Weights of a small GPT-style language model, trained from scratch on English Wikipedia: untied embeddings, a variant of SOAP for these matrices.
Each number is 500 + 25 x the weight over its row's rms, rounded and kept within 0 to 999. Layers, rows and columns count from 0. Numbers have three digits each. The size before them is the row's rms in percent of the matrix's.

# k: layer 2 attention key, 576x384, rms 0.0247, rows 570-575, columns 288-383
# q: layer 2 attention query, 576x384, rms 0.0247, rows 571-575, columns 288-383
# v: layer 2 attention value, 576x384, rms 0.0246, rows 544-575, columns 288-383
# o: layer 2 attention output (transposed), 576x384, rms 0.0306, rows 544-575, columns 288-383
# gate: layer 2 MLP gate, 1024x384, rms 0.0353, rows 0-20, columns 288-383
# up: layer 2 MLP up, 1024x384, rms 0.0353, rows 0-20, columns 288-383
# down: layer 2 MLP down (transposed), 1024x384, rms 0.0353, rows 0-20, columns 288-383
k570 084:569473481499450514490515498451555547437481526478521522541534474560492437497473511489472483492515522498485550493525516519507506481523517458496540499460520535475538488504496495550524527511513484504561512477466496520497498463524497494492485499501529489475497519494509511503532537540505523539
q571 092:467471489465478501487511510526494473526515499535502528502458531509478451491543485486482468526492509515522480563502495523494517503491495520516498522480494537506461494549485488487539490516488475528561525485478521517507517506495460503515497522491476481483513488513481454510520530435498521471
k571 095:507525452510466510479496535517514487510457514510494499484535492512481467494520465504461524507510474468521507478503506457524542541503492512510522485490462491491481501495481538498509495478503451533499493454514453487542506518510499478532495473499475488461509496482519487534534497458537517502
q572 099:496520463520555465488451528504483534506536523516462482506459491549472542517521523489523503495471473531470514501454520520502524486513512502547497540498494510473486473511506487533537495528470498492476536501467470515510513476480490492496511480501494500507495486474483480507457472514473538487
k572 098:559532505534458489509477475510506538454466530497470451484493476520473493490481508474493463554455519458507517499467490492505497524466485505479521493475452478461536509508544503516461476487492507474523520471504447450477498489483480523471520521524463526466427461471440473509514531505529510502
q573 086:497516464479516518485510497561542505498485490519488491529525526452530531507511508482493502494464455530490497480503469461521530536541541511471539496518525451454492531479535460531484466476535497476537465489506528483492513469546460473542453486518505488473496488503510506491486548518475533542
k573 084:515485487502467504509493521511452518499498489490519507526533490457469493533487532561499483473483507502534464493467490496500517454527519483480489524534545450502510553494491437491523505509495506538504493515483487545483511516543507503547516524522509525522535491508517529460506467526470478458
q574 090:476478510515508473513492526535506502488509495567511456486469557462479525481476503472497505469445515516514471482496508466486482493497510523479511544506473469481506500499516456495424527492474529525467457493502476461577476488488522490523485478505483489522514511534483516481485522506489529456
k574 086:481552481489491501504500516499469499479503506502483522506491532432500521509458512516504499456503475522484501488497510457528533475493483483483533514521535480493556484527497485519481502442511536499536488521472491492525462522501495510500458512495499491486472516512470491471508476518473537492
q575 107:489470505476475485477503530512515461494526509476508493488474518492455462478523508501497544525467501522487511476486524523515490505486513507518486520488507516486520453498515492479565553532464531500495515506452519495545522530480511498517488548469497495505534488483485478469469520480494518502
k575 096:524539500493465503521525487517504485461483528498486477480485506495471465518498484488501503529503500517484537475521537508522486497495458484505492512539486539494486468479523549467534508538489493493471515465510514474511497461460513485517497492504488466483457509463479450506513456541519511568
v544 065:499452512507541509463501498536501509478459520500517480521489530495553501527466497535466498450488582534517536545538511437467501515553496433497513494503515490453508502480489519515523485525541492479502535490463508459490538505523478454496507484508529507496490499503494454483492492505507471500
o544 085:513515512440508515548507506475489464517519517497503525491509487543464514499548506506480475575490492517477412482472484507524497497456517526519474516468494488526505500538508516469518492489522515519520518454485484518511508469521526550495509580467505506501499513479499546537500503507489505445
v545 069:486449487466537517509521507470454495506502510481559545528509443548539484484509481542460464507472487517467531485530493520519529505473505510510489510537517488532509462507510439507481536477484535523564454514506496486486458544491518529510550536479530514481532466518461530489454504518499499469
o545 075:511510535528531540477510497507527503530522479480478482489475525481543507455502522490485501515504503474520518495502565498461513502469482495522485464519476502509492540465488517532517478533501524463465525498530528501484475534527513452425477508521496486495488479519501531526544499481507489543
v546 069:497494464465504520497499506503456502530512531454467456498505504498447487521497497512525455514444514517517464458503512469533476495501549511470471493505477436541501462488526527511480532515494528520474463520491539467467470473484504480533523464461500493484506497506493520477474454480555489489
o546 075:533490537504523473521474505546596499503484517505471459544497505525549513503510528470483508485471512496513484525491471521515491496484501531524527516533549470483504502505506459513538460483511457519485504469533538479527524563522506464547469535476537506492502506473501516494539537513504495514
v547 073:495517504491522459578542568502474473491463510518488462507522485500489514493525481492472495533490472504507485524484501535492467482508482531509530473496508534544505512488520537491492541523469481536498505515532496500491501500480506510497546497479534515495490473494430511513482510509494521425
o547 087:514479477523490467470481486475555529526522521497509498470546514490531499558498567524531480502493493502506505508477515492473478482491485489516509528486531453524491508566552492516491485490492523501536496516489501503484495586521468507549490478526484512501488500472507459479486514501461502506
v548 071:545481500503492478504486511511496459498530515486491475476508493491484510489496554485472492477487543465501485489508449510500486472480540464472498488461525474460481476528492465540494546475530528505490494482496456514495483537518509482505435446489504458523498519509509489503513472496520504513
o548 078:506485490449484526504522498569459503501478475571483456490460482522464523479501476492474556488518454463523516538519502500509538499520526493495506479513495549488498504437495502491467517498497497498497469482494510490509535501432481481543534516493460478502508474521499509519519520496499536492
v549 070:504465500476477518528496488524497473521482538451510546465478502477515499501457533514495537488482514494487502452518523469479532501467525491502513497476508461500511515511470426499553513482531506479525515480488465482463491517492429505480529474499485515523492468477508537501471518472490477503
o549 083:486523522474542518467507513480522517477515490533439483527490479565479479515502510468458497510490499502501438473469455513524526523566508486524491488473508499451536478500521547452504498474485518486483502488488489491481492504521513465506478576508526488445468453523509499513515516501523506488
v550 073:512550504517515489485531518495501529508496494537510481472481506520465440491492456507496519493469508529491498487553504500484501513521477499528473510488489433484499510523537505504485458503510526513508507503468527453486504520463498525533505486471543503492503481525481525516501473527488461516
o550 082:518544504463485477544507493496473495511482487498564513482482558501543506503446496484550506490535427449453521511483458500485469502477527508565536472508480533518518508521442458520477500530511461532500501480510459506521538518503514494528486527521502478515498522471493505525534489488488525536
v551 067:532495533468488499531518471487493521505515473530527495471497502519493488466525517512483476507474518498523491505507490503499507469508489494524493510469509506446487527513490462501537492496498485470498490468478461508499468550455475450520505508514522558471475507476485487509525502504517542501
o551 076:478477489518506550505508501456492529465494498466489503524512482480466489487478532489440469519540484478494510505466510531484515504524524472494478489526511449529516481486498521521465538510533485521497492522517500528542467505523560525513510476500456509507508526532489483498526465488551472472
v552 078:484466439473489476487480527524542525510537518530499493503502488531457445509505522534506487489486508520505480466508484483479471522526512524527535492498515474481534506474499473499509466526497475521523496481463466501531500514510460522523525464468529497489463521509521539525472524520491490499
o552 093:498539493480521503524534487489422450482470468501488497519495528494504574468483558488496518489517459480489498485472470477507529531496526519531528454489519515455500459510490517491492504488481513469484528491514466530463483499513516484514467537540528499509482502528492532550519477508496568484
v553 068:471509514479514457461490469503495475499489482521460468525511476502472474492486525477490457531465486457462468464493490511466494548493499506471487490493486464481499490526523490488487511562554518489486509480484499464502472515523530488515456483495485476477518487505530458504466481555499465532
o553 078:530504511476497507482562499572517482492474462498517481446486519524487501502471468495530523478545516494497528510504501495490469515518475522499492496488499526502526521516454511495520483466442422482487469507517491529523522513448478544489516505476494508491486490507496531513476556526496541483
v554 076:514500509512541509529488521481502511527498477489495459519530480477518481516543444539492470478466459502520493479482476546471505516491504472482443504470537505514484494512531491547486480499511513469501464499475465472507509551489489453540502513515506480488486493493467474493495477482515475494
o554 084:543525554520499483501485475516514530533513483503483537490474513503479492474518463458467501468546490526498509548512472481501480497514498496491496527529524488533524521545492496518546489543519483528495501474492485545499545508493482546444454522510527559526484507466522511494471541447533509517
v555 065:497498461466479496492528505490513490498488520516520474489484495476530472509491515539478522498502484481508553569529480545494486494512476505533511534507470509482500500460522473502551543541485423529509481473514515511536502478505508478481474518497428496480469470492513524492548582530527487510
o555 074:452505520495534510509465472502449493450538465521485539507532521482491506484476506498487495508527488505468483496504513513489543480499477464482464496505519472504473493532498573524473488474525536452516546523545464512463492476491531529538478506499515515495505525516471496534491448542501505448
v556 070:457534534511527539555526526465504539523490488478533469498524508493526465446522452459516517492523483502509504496517474485512477480497515461540476495517496472524483482461489534539471552501485492530511516491485502504517448491509524468512470485486532519462504524484491510524531519488500461492
o556 081:519497480493492505484486515542523512509480489505513548544482485477469553531494502553484521480481474506484552509494471520524472520506526510503549471503540525521491531507515474480466523496491494442520485510495514495490567473525512526487499513477480539541533464523505497472521443503463498530
v557 071:497473488490449511487532539503518491502517525469502484524439479498515442495511489512504526507485444502509510474481536524502449543541501515476477471470486513526507502475543532557533495534529484543502512484556479519543508506474474490514523534517550506508504480476488511492465481470525483507
o557 079:510525541517515511506500518507506510488526498501506510466477500512532496486485446497514480476553493535496510508502496490485482480462483498501496546518539503536492531478484474504568453522477533464481477522491539483471519497484519515505455516486488508554540490468540530494533494489453474493
v558 076:492505458520532460514506500509535525554468528492491522509526482508508501477479468474522485505479488486474473457453495511520501452525507554499466546490501540526508498530497500542454505431444527531505510512527486460509498507504487537490519506512527503505457468524500492521498501491506474498
o558 088:486527522544535525485496502479491550525488501497489524522468493477525516492516550528465534533526490519504472548500455528474490519486481487503487483481473534503493497502514473500504506555517470443500459521513494535488491503486501461483483528553506508487484500475502494495518478482488512508
v559 065:515546479473480544494527481499525535522455517511511531477507477523495511474459519541498485507529489501502518497517514475493512516527522495473501502470497524481517512521509496504491447481499443502482483471481456480512473453475497547468563526498519521520520487528544506507506527545467510524
o559 073:506503449457513512524481457501457504489529488450499486488483462495517535563548505512509538498456499517467484503533484534492544480519482502541487461532504490466505440520473456475488509515478490467551531526500501500492494510544523470538466494526482484473416488493470488492533498488511522459
v560 077:547556513501510495518488478518520459505497504514529518487473499473506519551515515494452503519499483497526481483491501485475488491469488504422494496469476468484510563493528475501518482519532502484507456522503506535472525475472544508498502470462498469525520485521519479436497501533483466473
o560 099:488486498492487499523500479490520454464530511495468503473516509543521491513470490452506535486520531496472518484502532513492479506537489482526503532515497472553501508524476501522516519458459503538517532508487496477533489504486456558520484508497514528538511497496510520484494492550516510530
v561 067:507438507478498489477506492482461461518543498492541514506463498485493511537478483477542478539542498468473485480493516493515491509522509500540501563518464519472514514457529478525514510522483526536484444519480541492453465486500515513506516550503460518452502501498536514418471542511494490507
o561 075:487503490502511481475506520490474513477490495512527490475514472485539468481534519503474500473499502437513482538520545495560502557539487500518476464516486502525498480457470535457474510532469486430444482503495469523518466486522507451436542497536511501523511492509459452556515485480493533479
v562 067:535532450470498466527533492504431491466492526500523502515495479504506507446498509463489488501535495499477523510542512505535475482533521504518524489544463515490465530510488515519516491499468498533526506543524516466436478485499500543512543476527478516511535527509509493494540541473477482544
o562 075:485461504535464526514489530509562500508512489505512504494552463503449481510522513542478495494466537494527509492495481500522478468439502479511492490454470493512490528534490502514476501504536533487449506470521493509537510512511524530523520478498498529483451511507491479465523457526529490488
v563 066:481466500485532517527520523503528483497490470463491506475468461503494491473479474536491505470489497497481502508482467470514503492526483475492511528461457507517492525541438468567495500495455475520527513476476515492503500563507485514530473508480470499515469498508513443493449522533492489494
o563 081:501529522524481511509528469503482495483483495514492511521478511488503488447493474474511516510517517523500483499489449473522499513477525519475532459505525514477523518465507540469486491500516531504524479519516462550477515444461498523482479498503480491476482517465515538515513513533497533483
v564 070:479478490523538521515540516488552495517443484490464437502471483500472466432500483491530496551531469498519522503532487474490491487514493490552528475503528516498484506493507505527475547484446500541524513523477471473537485533539514524469516478508517480490521449516522493500533528488511477487
o564 073:538519486499492520524519480541510505499576529481502513501527499497490508553511548526466489528449544545530501518493505512476523472497482459498476499498496496498479474524560502457479515515538468497523485496538485506498541510527485471544468522496497510531464525494497416488484469549516514525
v565 073:527523495485487465470512512483502499490496492510468494506467485497557474497551504478501496479553444490510512516545492520550507498535508448512480504524509506524474521510509503549508500536489476484549524498442485476492486538464484465513498514516463470498490479494467510497534521464500491467
o565 084:477505488512505498520501470486464541550531477501475506517507530472490490503520494527469489498452508504517539503483497473488493449531453502520507536486439529528508527520512548487515509499491528493505521498557511550466510495495496498506472511517538539496481522512496482511512456516478519537
v566 074:461532498502530501507469492471501508497496496490519505517508515441516500425500496509514504493468441537478531452517541529499557551490487534524487475476497551470488496497513477514508489486487521531512475458505476526552462487534539509502534521500469530515537545478511460551514493469506466493
o566 080:497452491530503551543506499508490484539536458486504503499538452490486507494492505500516487522501539489445506509492474463454510452478510443474477519510487524516512516472511500507490518529506519483486532524499497531504489480481482503504471486486518477497455447494488531441516472521516463484
v567 065:470509477503454504519508499468510537466476496550492468517505462562450459500505511517514469482471542524528493441502490495494449507549530507481453499528498460491500518494499506518459465510523461499456479504480483513483514514475472470525500484494526520497486496507478514506503479519479487480
o567 074:507510516528511469513508485501513490524436481461506518471499555521534557515509508474482480469557476464498502523489462464535524526470530549532522487518539499468517533502471489516522502510488481449503501499510483528496503498469528511511503525494519507459509534467518519528517494509527526530
v568 073:532468455458486453463507487506486540535475501484473512500457490511462468516471510544490515488468504554483524528497494531491497548524478509505523509505537465481500502490486473509547480479545469485490464487500521487468565466488508525517557530467504547504503507512511496475488531517476484501
o568 081:495502521465506504526494467491473493465502485495483511508522482513559481502485511469512482549582509515506470503514537494524491508477478447514485492497489508499473510543476527499532478494465553442492485502523489478461473499508512475444497470534488484468471494472516523535506499467526537436
v569 084:479469466508502494467518533537496519487447576547516516545449471520478513522481508528541493510510511521535552487505480536487455509567526489443482509491506517476546540468502466463516548532482482522502473519512495529480490471490528504481513507491532480498506475513554567490505525509512532494
o569 095:505493513538491502498500471470453456483509507445470537513539520522494505523520517526485481528535536487484480497513551491483480486505479491565485486524472410504488472543478536533511461475518493476507558505505489502484474568527506483512552483494506525490481515487483490534493523515482534442
v570 080:516477500560495501513460493485495525493503505465506440486493478520527501521552507481504536502520430507495489499510519507528526516518485483525486450500473564563469550500524562544485503544465499498526493490490492532488504500494502515531535499504484489483526479477477483479535528504512515465
o570 086:485533511484491509512491486498568509508536491503444507490490467476471499524502509502465466516489611551503471503481481485478479460458496479459508558509518466512518526513496463504522507475532509450484490506530519458497500504478465497515471520460545506519492545468515492430536480547476499535
v571 069:529482487524526496508518468547503509514544562467489492530499537523470507561528485532499509488456478502500496506508481516522498519470514507469424532469468451534532511491510500493513481551532517509531489492518538509466550518529513484518492480481508487502476488510503504447491540547542458505
o571 077:478542556500541481487480528511515494470506497527489520506490507473505476418473504496497483532555489502488496486454508483496470486492484475502554503508489495513483518502489470508492540514477491513506486518481502485543528460517480533488458512497477486514525523493475527503475475540484484521
v572 072:505499480477478510536496485464476493542523490512528495478474469528483482469531488485500512493480494514487458485494490468573529444482501501471506512512453526520474521519499470488476486500450489520526501527467502509532513513466477506515483484449497538499475484514494528500508498491493537522
o572 085:515512478597488469460496502513564539496519473502515490506503523492482502490464542486514515489502534523505534524514516534496462487499508496489535502484512489505512485454504499512492532535491512478477502469529498513501494525497513484496462453540516505517486528506492437451527457511508540534
v573 069:532483485468524506511529553494519514503529516468455531460508485450458545506494522514486472531435483503516475521507453536559539524483491557537487491504504528534488522517520437473451519506492524518479489490481458501521527546509472466516481487495473475485427500488443516529520519487472489500
o573 073:529502533519507512480496492494518507495528495525470491494485526506533477470492495436460507498525479544515529505515450515454513552546466490453506541526559465426429504510517519507493527496518543529509465473509482520497510453475500474502466523542495526496520491486530489504473485486542501512
v574 068:470527570517522493481486554456500531521521460524506480510504545475506430477515505485489471481498434480485536455515508501492529506488506476503468486538522516508500499510485523478492476509509557503523501480450536500490479536509525491476489526525515546471501489529489445492497434474506474504
o574 079:555491487498525482502511508522482522537545470467502489509492479537473529479494495497499483470501513527503508508511506498477503463501530515498517537521500525494508498456498481536491496544537474480508453513517481499520559475489480521462468500513515479497515489507522504501504513484535524552
v575 067:496487470498501501510508482529476527532536430552520505460481533539469484517490484458467467511494489514458452516463447506472479515487535516488473542460473476488551477498502482498453514495509492483477524479486486522540502483460526498537525466472510497485519514489468522531507497483532490503
o575 081:507506484501505519485523496539495507495464508462489481527489537480505495497510535519541552450549522519500501552497508482498516544501509491470498453498529481473512481477503507483498507533508499494491458500532479517508496541538533485475466463511503521526491449515502439525535503501515517510
gate0 087:499515533492490523537483496502489493493477521508514452461529482549511507527524494509482486537455476528484463532493525506510533516516538513500544504481509532544532497528467510504521492503493533565464524502468481512514490508501455487512487501446481527491510448500511452502523497520502487544
up0 092:505505533535521554525510493538501531497479514484502497471513509460495514516521495490438497504500473510481507529470471514474482507506536477493481480516513518502474471538474473483460491506503523518527485471537518507502483516505500480478470507522503508484509489511523450490497503486509457526
down0 093:464520551495507462513518475445468516504528452487498543501536506501472500482490482539529500554496495473517472466502518473506502527542528564528490504466536486503523577501502507469533499503486534521481488517511498475495503508498509503511471473476504474506522475503480489523498509483478497527
gate1 099:528519485476523505472478490500540487557492507508519497527499505507484465486448486480517509505459510487468489479456504511507499518519507438554504496531472485499450533513522491463466517512518506462489442492561525511529517471484507484524507527503475513534539491461522492507503517538515501515
up1 108:525505514473508516492495472490542476551525485492522514497529481519496467453474532502509545469489510499491473474440453496497512457501487495473527496488486473515429497538490480475495538487515483470525499470521510501487489468522541474504526529511507556519538487488514501537492521513509506517
down1 104:501528519489494522492504499537490504481471540497475522492521500516473496556463502500509514471479530530474496499478489492445489514498527499502503498485531508539481522491491494494476519560496472490510489456489521463471480487538520500475525498505509519543508501510454505473454500520449510481
gate2 093:534494487526492489514495508474499518518443456512527437496542505488462497513458524471476518535498458535486443517523538436531507458552508506487566486436504486498489521497511496493512491534489562502464508528456456463494536508520481512525512498465500487536498517505490472532543512514489507544
up2 095:445486485511496545523486514501460511526488508523485462475486499495475491447504528496504461539521485462491538503506523490519515503508517539527533487469508461539522481528514521510509467570494490484477536553508504508498543485504474539520539503523444526515500515516518463519520506510543507507
down2 099:490487541515499537514513531548484473504485547485480497569515528489548520494514498504496484495476491464495534502522482489486525484490502474478496451475511516501506509517463506547511489510504499520466456524509512535486503485478519487487489495552487535566474506495480485552491522468471445529
gate3 092:485515512469514485483489450509505512501486502547536480484495497483510456480495545485486535512495476510475493492559486520503519479511547528493542536493487514486512486501520511502463469529513469492484496512550512517540514512481472496445488500481539476488479476534484465496493508498567516526
up3 095:564531521467509500477544499476486476550532530482471513509508476499502518490518514530510504516509483477505526527485498475475485537520464469482477450486501471494495510440475494518542561499465526501531486493482492506489482484517523479573508503504515510521487525482511520490500473475436503485
down3 106:484536525503495520522474486519484525498505530486510515513497487478494472526524494523529502521493477461489486482520514472481513525515477520495519486478479548533523503489529501489514543465532504542529488469477493577474494476525506492515493522527550478493497462501492511494478477558513500495
gate4 086:537483505507534530500520478474521502458480537504504457477480486486512432512485517518501530539501555508547494527499516487475537497475502508508496512479473545461513522473476488508533471530492511497472517529518492482502499469506507484510481453506489513480516471520531538489487491489489511517
up4 090:463463521498500494502514490476499477508522500557516490517532475548511489531474512487483481524497467528468527491486518472496497533494523526535475533507485505517508532500529502493514554502464514508531459514516477534469517499517495514493475461494524511514504508460488520490519463485507536487
down4 095:513531512575507519509486484459470470509493513494545465494503519478487475483484487513499486517493500495490520543542536490484479490498501488478433454499515531499535498495510487539476491503492451516546504517463486496497465511543498501495450496474494506495524505486527484531489500481486471462
gate5 097:471511497514535456544526518513497524477472508552512478513480469496520473504475507492532541520526526459450474474456495491495465483481439470470470493461494512455523476505445474485487544468454491484515483535434479494503542479539468463475505492521511523496515506493469505519515524528498490494
up5 102:535471548499494512484467466507459497529496538458471469512501484524453524506533485540516491447518478512555504526539504465455494484539528553492510500536492477544481506486488475499478492503508490544450523508532526529496461508463509528542497484486520523522463475497485464457477502512506532521
down5 101:472491514497485494508535503528464498485503532539524505513495486499497499562456471540468493522496503490546477505509490506524510509526479496506465516490507501513479531514478522467490519505470495507506486577490490520475497490530464499497489527486481487518558476473528514530454529525513469509
gate6 086:496468500491524527470521529436551492476501491519461431500482507467471543503492534526469551522473466493459536521511488519494532518510488539503511505503498505480476480502496542522458489502505522514513526508547529475497497504520495455512489495521527497477517483492521517524472497507520480521
up6 085:504479471485515516508537526432549520492503454517447466469481512483485512494506511512463512487481464537474521482506491537507506473491452540454540491513474528452460478532508488520495482499508483487495512490545514440487521500532521456522517464498530514472537502474528493511470466507546472503
down6 091:504514503462509472546502499478500487516503489479510492542539507470509458546499464475471502514550496509486505491515558513499448505481520483503484493544521549512432494540428469502500476533503498495482471464497498489516535524469498492484520495501475488530474513446463506462487502548480492526
gate7 102:496483535490510496543515467512502543491505525514453484522435482530486466491500464542499466522516489523517526517509504482511509516500537501539505501486485485490520483478533507441495472482521447467503510492515455495467470509487477505492497505525494508476490555514496510476484476473502467477
up7 105:528481478524524452513459539552490515509490500493473522492495496442517485512478496505493488473523442493489530511532531486506510495508493478506448540514491468487507514506488472467498493527520496492496487499520516523471488503541464465478431480456516542520508501515471511516517557486493479519
down7 105:493516487510504494521483497504495509503489542505488477514507513515488510492530514474494518512525490460516528502549543518492527505473480489513491491498516507502474540506525520533509473475447468480489502506508487473449498500480496521526471463492472508487510512501533492517469489522534497502
gate8 099:516536546535542544457492508514465548484491457534523516507488531508531470517503544528465489471482483506484495505545462467524482526538492530474507552494488529507492504516502563519476469521544521514511479500508472552523467485486535492443472539562501478490504497513482489498501470537493522461
up8 101:463483502471511492527479515478530495505521477472513435485505464517468519474503482475475497556507512451474535506486496527549498471514506490522504476469504506498474522524471470519531478534483484503483494489483503506518498488499510511516525488520505518499456542493481484513544474464489510548
down8 097:474510502476540470501482530487490511462496490448537514514457494492501525454496523488498505520520500493509507536486508483499501499568481537514527527467476503464538506527509515493503491502475508529477514529532510530513527507510534511481478503539520492518441534510512469504531467475520519522
gate9 093:471521513492494518503520489455479503485511498538462548517518517531528519483539534458468501503543481483487495486494538516494562457488523464496497522519523480526483514524452467477516493508498572520473503490517492491489457486461528494546521535516494505479504486508466520532500513518481567515
up9 095:494503458478512506543460537511514450538466501484506464494499560486553483502498486471471474464502535507487479544510526477472472526545501487487528504499531490479473501521493489488515499537454502500509512450484453489519498516527505530496482500503524533487519500468534491484493519542493502483
down9 101:484525509469471523499484475497501434509499491511562502550508526500496515505526465475519474495512480527532477519499531508444502499525492508478539515515499447499499468514524501489529493536540509528501467498495517537491504497517508528508501468501507505485455544495544509484512486483489496507
gate10 083:512522536459459464528478479453491462531502482490498491536477527535454530535489527485507437524537485493517495492496523493518459452482516503489523483458478507526513496483519498508498507491498447453518459456442476512506485528514541515508521497505486522485525493498494502450512486481474485546
up10 095:466565496508521495486520507496522554519505536488529475482511520479515500500484487544509532517474490519516546543522481464555523539519494490511454487498511494481515492530545500507482536482475511505441461528569514526507500457466525512466498487525503496479526534459466516490513475502508485469
down10 097:459527474461480483510510490472475520528511473515531510483506525508504462496475524474519505440521457551544518529523507444480535548504456506454502480457525498479520522548484482470474487479478481485478479481516486485514490509498460457469533487480463464477499510533449493487513495545480509499
gate11 107:518469485483472527470532457476503501536506527532511507528457508481477523457499513535555508502517506478538488509485504534497520498491506498517548470513507477495484507518454452509551456504522495501472510498464514490519497524522535481472504530464485474476491491531479559492504527464476499482
up11 113:549490476507524526514477444497517486515481500542508526556487497522540476480481524522539467507509482498508493532511498495474491519476488488492508489534486492521528546510513495525506485480539494493558477542473474481525495511539484506503503489482489467517507493518488527533522437518538466516
down11 104:489439446466507487467465499496488523525509488504492498552491521521550500492512494498465501479518480524483474527539498489513489536523489515457501479517498471452485523495506498547474518526490494485484500496487475467505454541505505470515497504484511485485542503514468501482495448525509477555
gate12 107:516471479522481465434474522498504522492523483539454492511523524501497500521496571505533504518500514511515505500521525529536518496555539504504532456545469477488467490506457497542510492507491494486503504499539463477497484517499482500537501490523514502503472489528526481507511413461575488487
up12 116:506518486525482526548501493576480479514475513522504488500496495502545504509518490504520519516486496484537504503528480504513480516486515481472466473489527505490544489464505531521471550524462489511542518515486516516466453497526478435522523464502485517513472523542486513472487503503480431492
down12 109:467455520475497530518523478487513507536508492505516502488517513500440484451537545506512534518506510487525508503493467448533468505481482477507468483517519501492519491522472509570458478489479466496533459509501459522480532473507542454505503518491494457481520493504459467507505496492478530512
gate13 098:500505477528521501509505462438482505502525509497528478531490477463480552512495553527561491490466504495511501470504443464493493528476449496528506514519494506518509513531454463515514522500504510454498487518545493505475491491492508459497490507506522513492486478460482467514504480489474539479
up13 111:484531503518480483440482511533485497496518521478521518483522535490531557521465459468469514525491503470489499458499491494531429482512515479485530474491478467517490475498494530492501491480532482496492502526515504458471513468491531469476534492469492477493481474475509487431438515478495496543
down13 103:496501527491519465465503494499525518551474510513487449478511552472495521502426487501456513528502486512527518498493496456522485534467499477475498506498472475469473512486473474505521487487492526485471509494463471516474480521536498512518522491484474490509492448478472456448530506514472544479
gate14 087:487493510519444542464485541469493516516477515542536512526486485522552549490501518521505489474522533520527529487508479501508474432489462504539496481464446480473502506546514469478483439529503482465510465455472492508546497502503509512510502522554456472519475464536476485494496524513493517533
up14 081:460524514515453535495544527501524490519449490526527530500516499500517506505528534483478479474509457511513497507532503487546505439474455480479453514478495453493485507482493444480464478461500509493494545500482506501526482483506465517440529471510496465520480519527511469516534493515479470487
down14 092:461509602487483497513513492514526492534484464529474499462504513451521478510470510478494483477556502527538512537545519493516520460491463503505487499552509447505518511523495441480474484522493529473472477501535441500522463502478492490516488494501482457475525547513547495522440491503519454462
gate15 082:511514505494458483488499490500511504503464440521507508475492457494544526488482537455490458517520507474485523523502473539521451490491545502501509456531471476518502510517510513478470476536528475593485454481504481557476448486482460515538456466505495470482479501519508494500495492527510526499
up15 090:491469462507546495447484503515529510466494498482497525539454473493455515489479488526456465459498508538509499486522531474493469508503447545497530562509477506512488523483510510508522528445477500445475503473464542453499517531514523489518521524506483516517523505487509508505469499500488498513
down15 092:538523538438496493496507485518554490495477494534543509485513473471520562483465504499531510513469485472456494513504521444496495504485534509479489499500474491474507513486520484495446517516484493513493461437494453544455503509465481525524464517502478516473496479514483487549509501479522507474
gate16 093:493498521484503478506513485507459499485515506537491520512495507486465485487539518495498521529482480502492563512473507511533499537476451513516490511533491541498467494537524479511506515509551533477497502486502514504532477490504494495464541505537543483476435486487504528511498523456461475504
up16 093:485504549501471457531494518531461499480559526486482488535496480512498498489493500507499532512487500474491523500533483505524517528500503482499489513501514516492437492514505466470482517523502492526525481493522529523505497506493502475434509485516487516491503478512526463526534515506499425506
down16 095:484486524498492466524532531510520520474538484532532461529518517511506510457476495519542503517535570482502504477548472507529487527485491521529530497509523455466484516453519475468517506468481493506536465465505497500485499508496532449513499492513517537486518481517498514521515507521507513512
gate17 106:524460486504510508480439464509533540549509471535496524467505494504498495502497512490541497514491504494521500501489522533467471478501500518492516546491519464470536537493521536539537502504468509465474445496503491476467507522481516506479543534520504476486516449497528528495471524458497511529
up17 112:462533515491477493537490538456516518482511474457499497484519509571505527515477467542523519519537578492503461509509512479504461515507491492518499479527498530476458468498484476497483535534536507554499490496513532477508487501502501501503545475491514523476480480461522506528504477539454527470
down17 105:468492477515524482530508531486547457484501554516526518524507518486509515503503502471504482485477448504480522480492521490471501529467510517482496544436483508502533503487513528481459500449517513525466469494441474492511507479461509466504464470488498520522527491495496493525476452523478491475
gate18 093:514511531494516481500481524504525514538489479463521479563522514473455507507542546488475520482496524525493500533495492530469504535514489499467497524497520540477484473510507535496487499458536450492517485493497471471474505498513482511514512524547504547562484481512499477492500454528472505466
up18 090:478506479468499526531528452501471491491521502516521488475469465513491457488459499536479485500509547500497514453501499493538496479472485528502501485543497486518483515498500463472485511549445520506526492510499519489532475500466544510481487440494468439469500487542495537523540523474530478534
down18 099:490509495512516529447439531458541487529504543500477534508493511516474451460516483476536473490517530530461514505513503538501516476487505542519521488492502499488466507527463492438460462449507497532487518489520535525515463507474483542497521536513484505526483473497503515515498519506472552523
gate19 112:500476530500497475502468532512426488526476529493500507533548530508474506561500540516504502515540497474489508515501510512506512499464497505465502549493515507464476507515524496468490530490489462524524514481505509510467537489497529483499513451529497491503513472555516505509502522526439517546
up19 114:465492498511544528403520501511446524511525524556488506505488462485483515538522515467529512521503504531530515492457508529533479540477493483486481487440499503484527500436484478508487486459501500476488494499513481501501498498504469517476518456490499470447513474484474489473506532510466533542
down19 103:514522458482502517504458523504477496518506469495534511536495502525520502480469519452504491522468505500532524472489502518510516495487462484511537513470507498466492507480508497469456487492493465477472505534527494483481446497538490536480472510488525511497521468543493450526543517474529487517
gate20 097:496491477472510510468503508464490521490488473482477515506487484479489493529522491486494492538476491536485484487465525503499522467528524517532518480542465524501471516517533487488529494483478524521437491527506495479507491563480476476493490512521522513485543483515535464461516498465482470516
up20 097:506501535535504447538519468524502467531509532478491462507492528561505465504501513510520511530526574458504510486548494521520472504498499474482499515486498457504473484513456486479523482508494487484513509490505486495490514449496505487495470493528489511492467519504524547493502485536514558498
down20 100:505532481496527504462511483487527497464501522497494479513475522513528502462487534494491473499483515521505486498553527472512506536567532501505460512467498458476524497449476501460524474521533497523491543511537469451520507540503544473490530485440470490530453539524465519512506488498538532527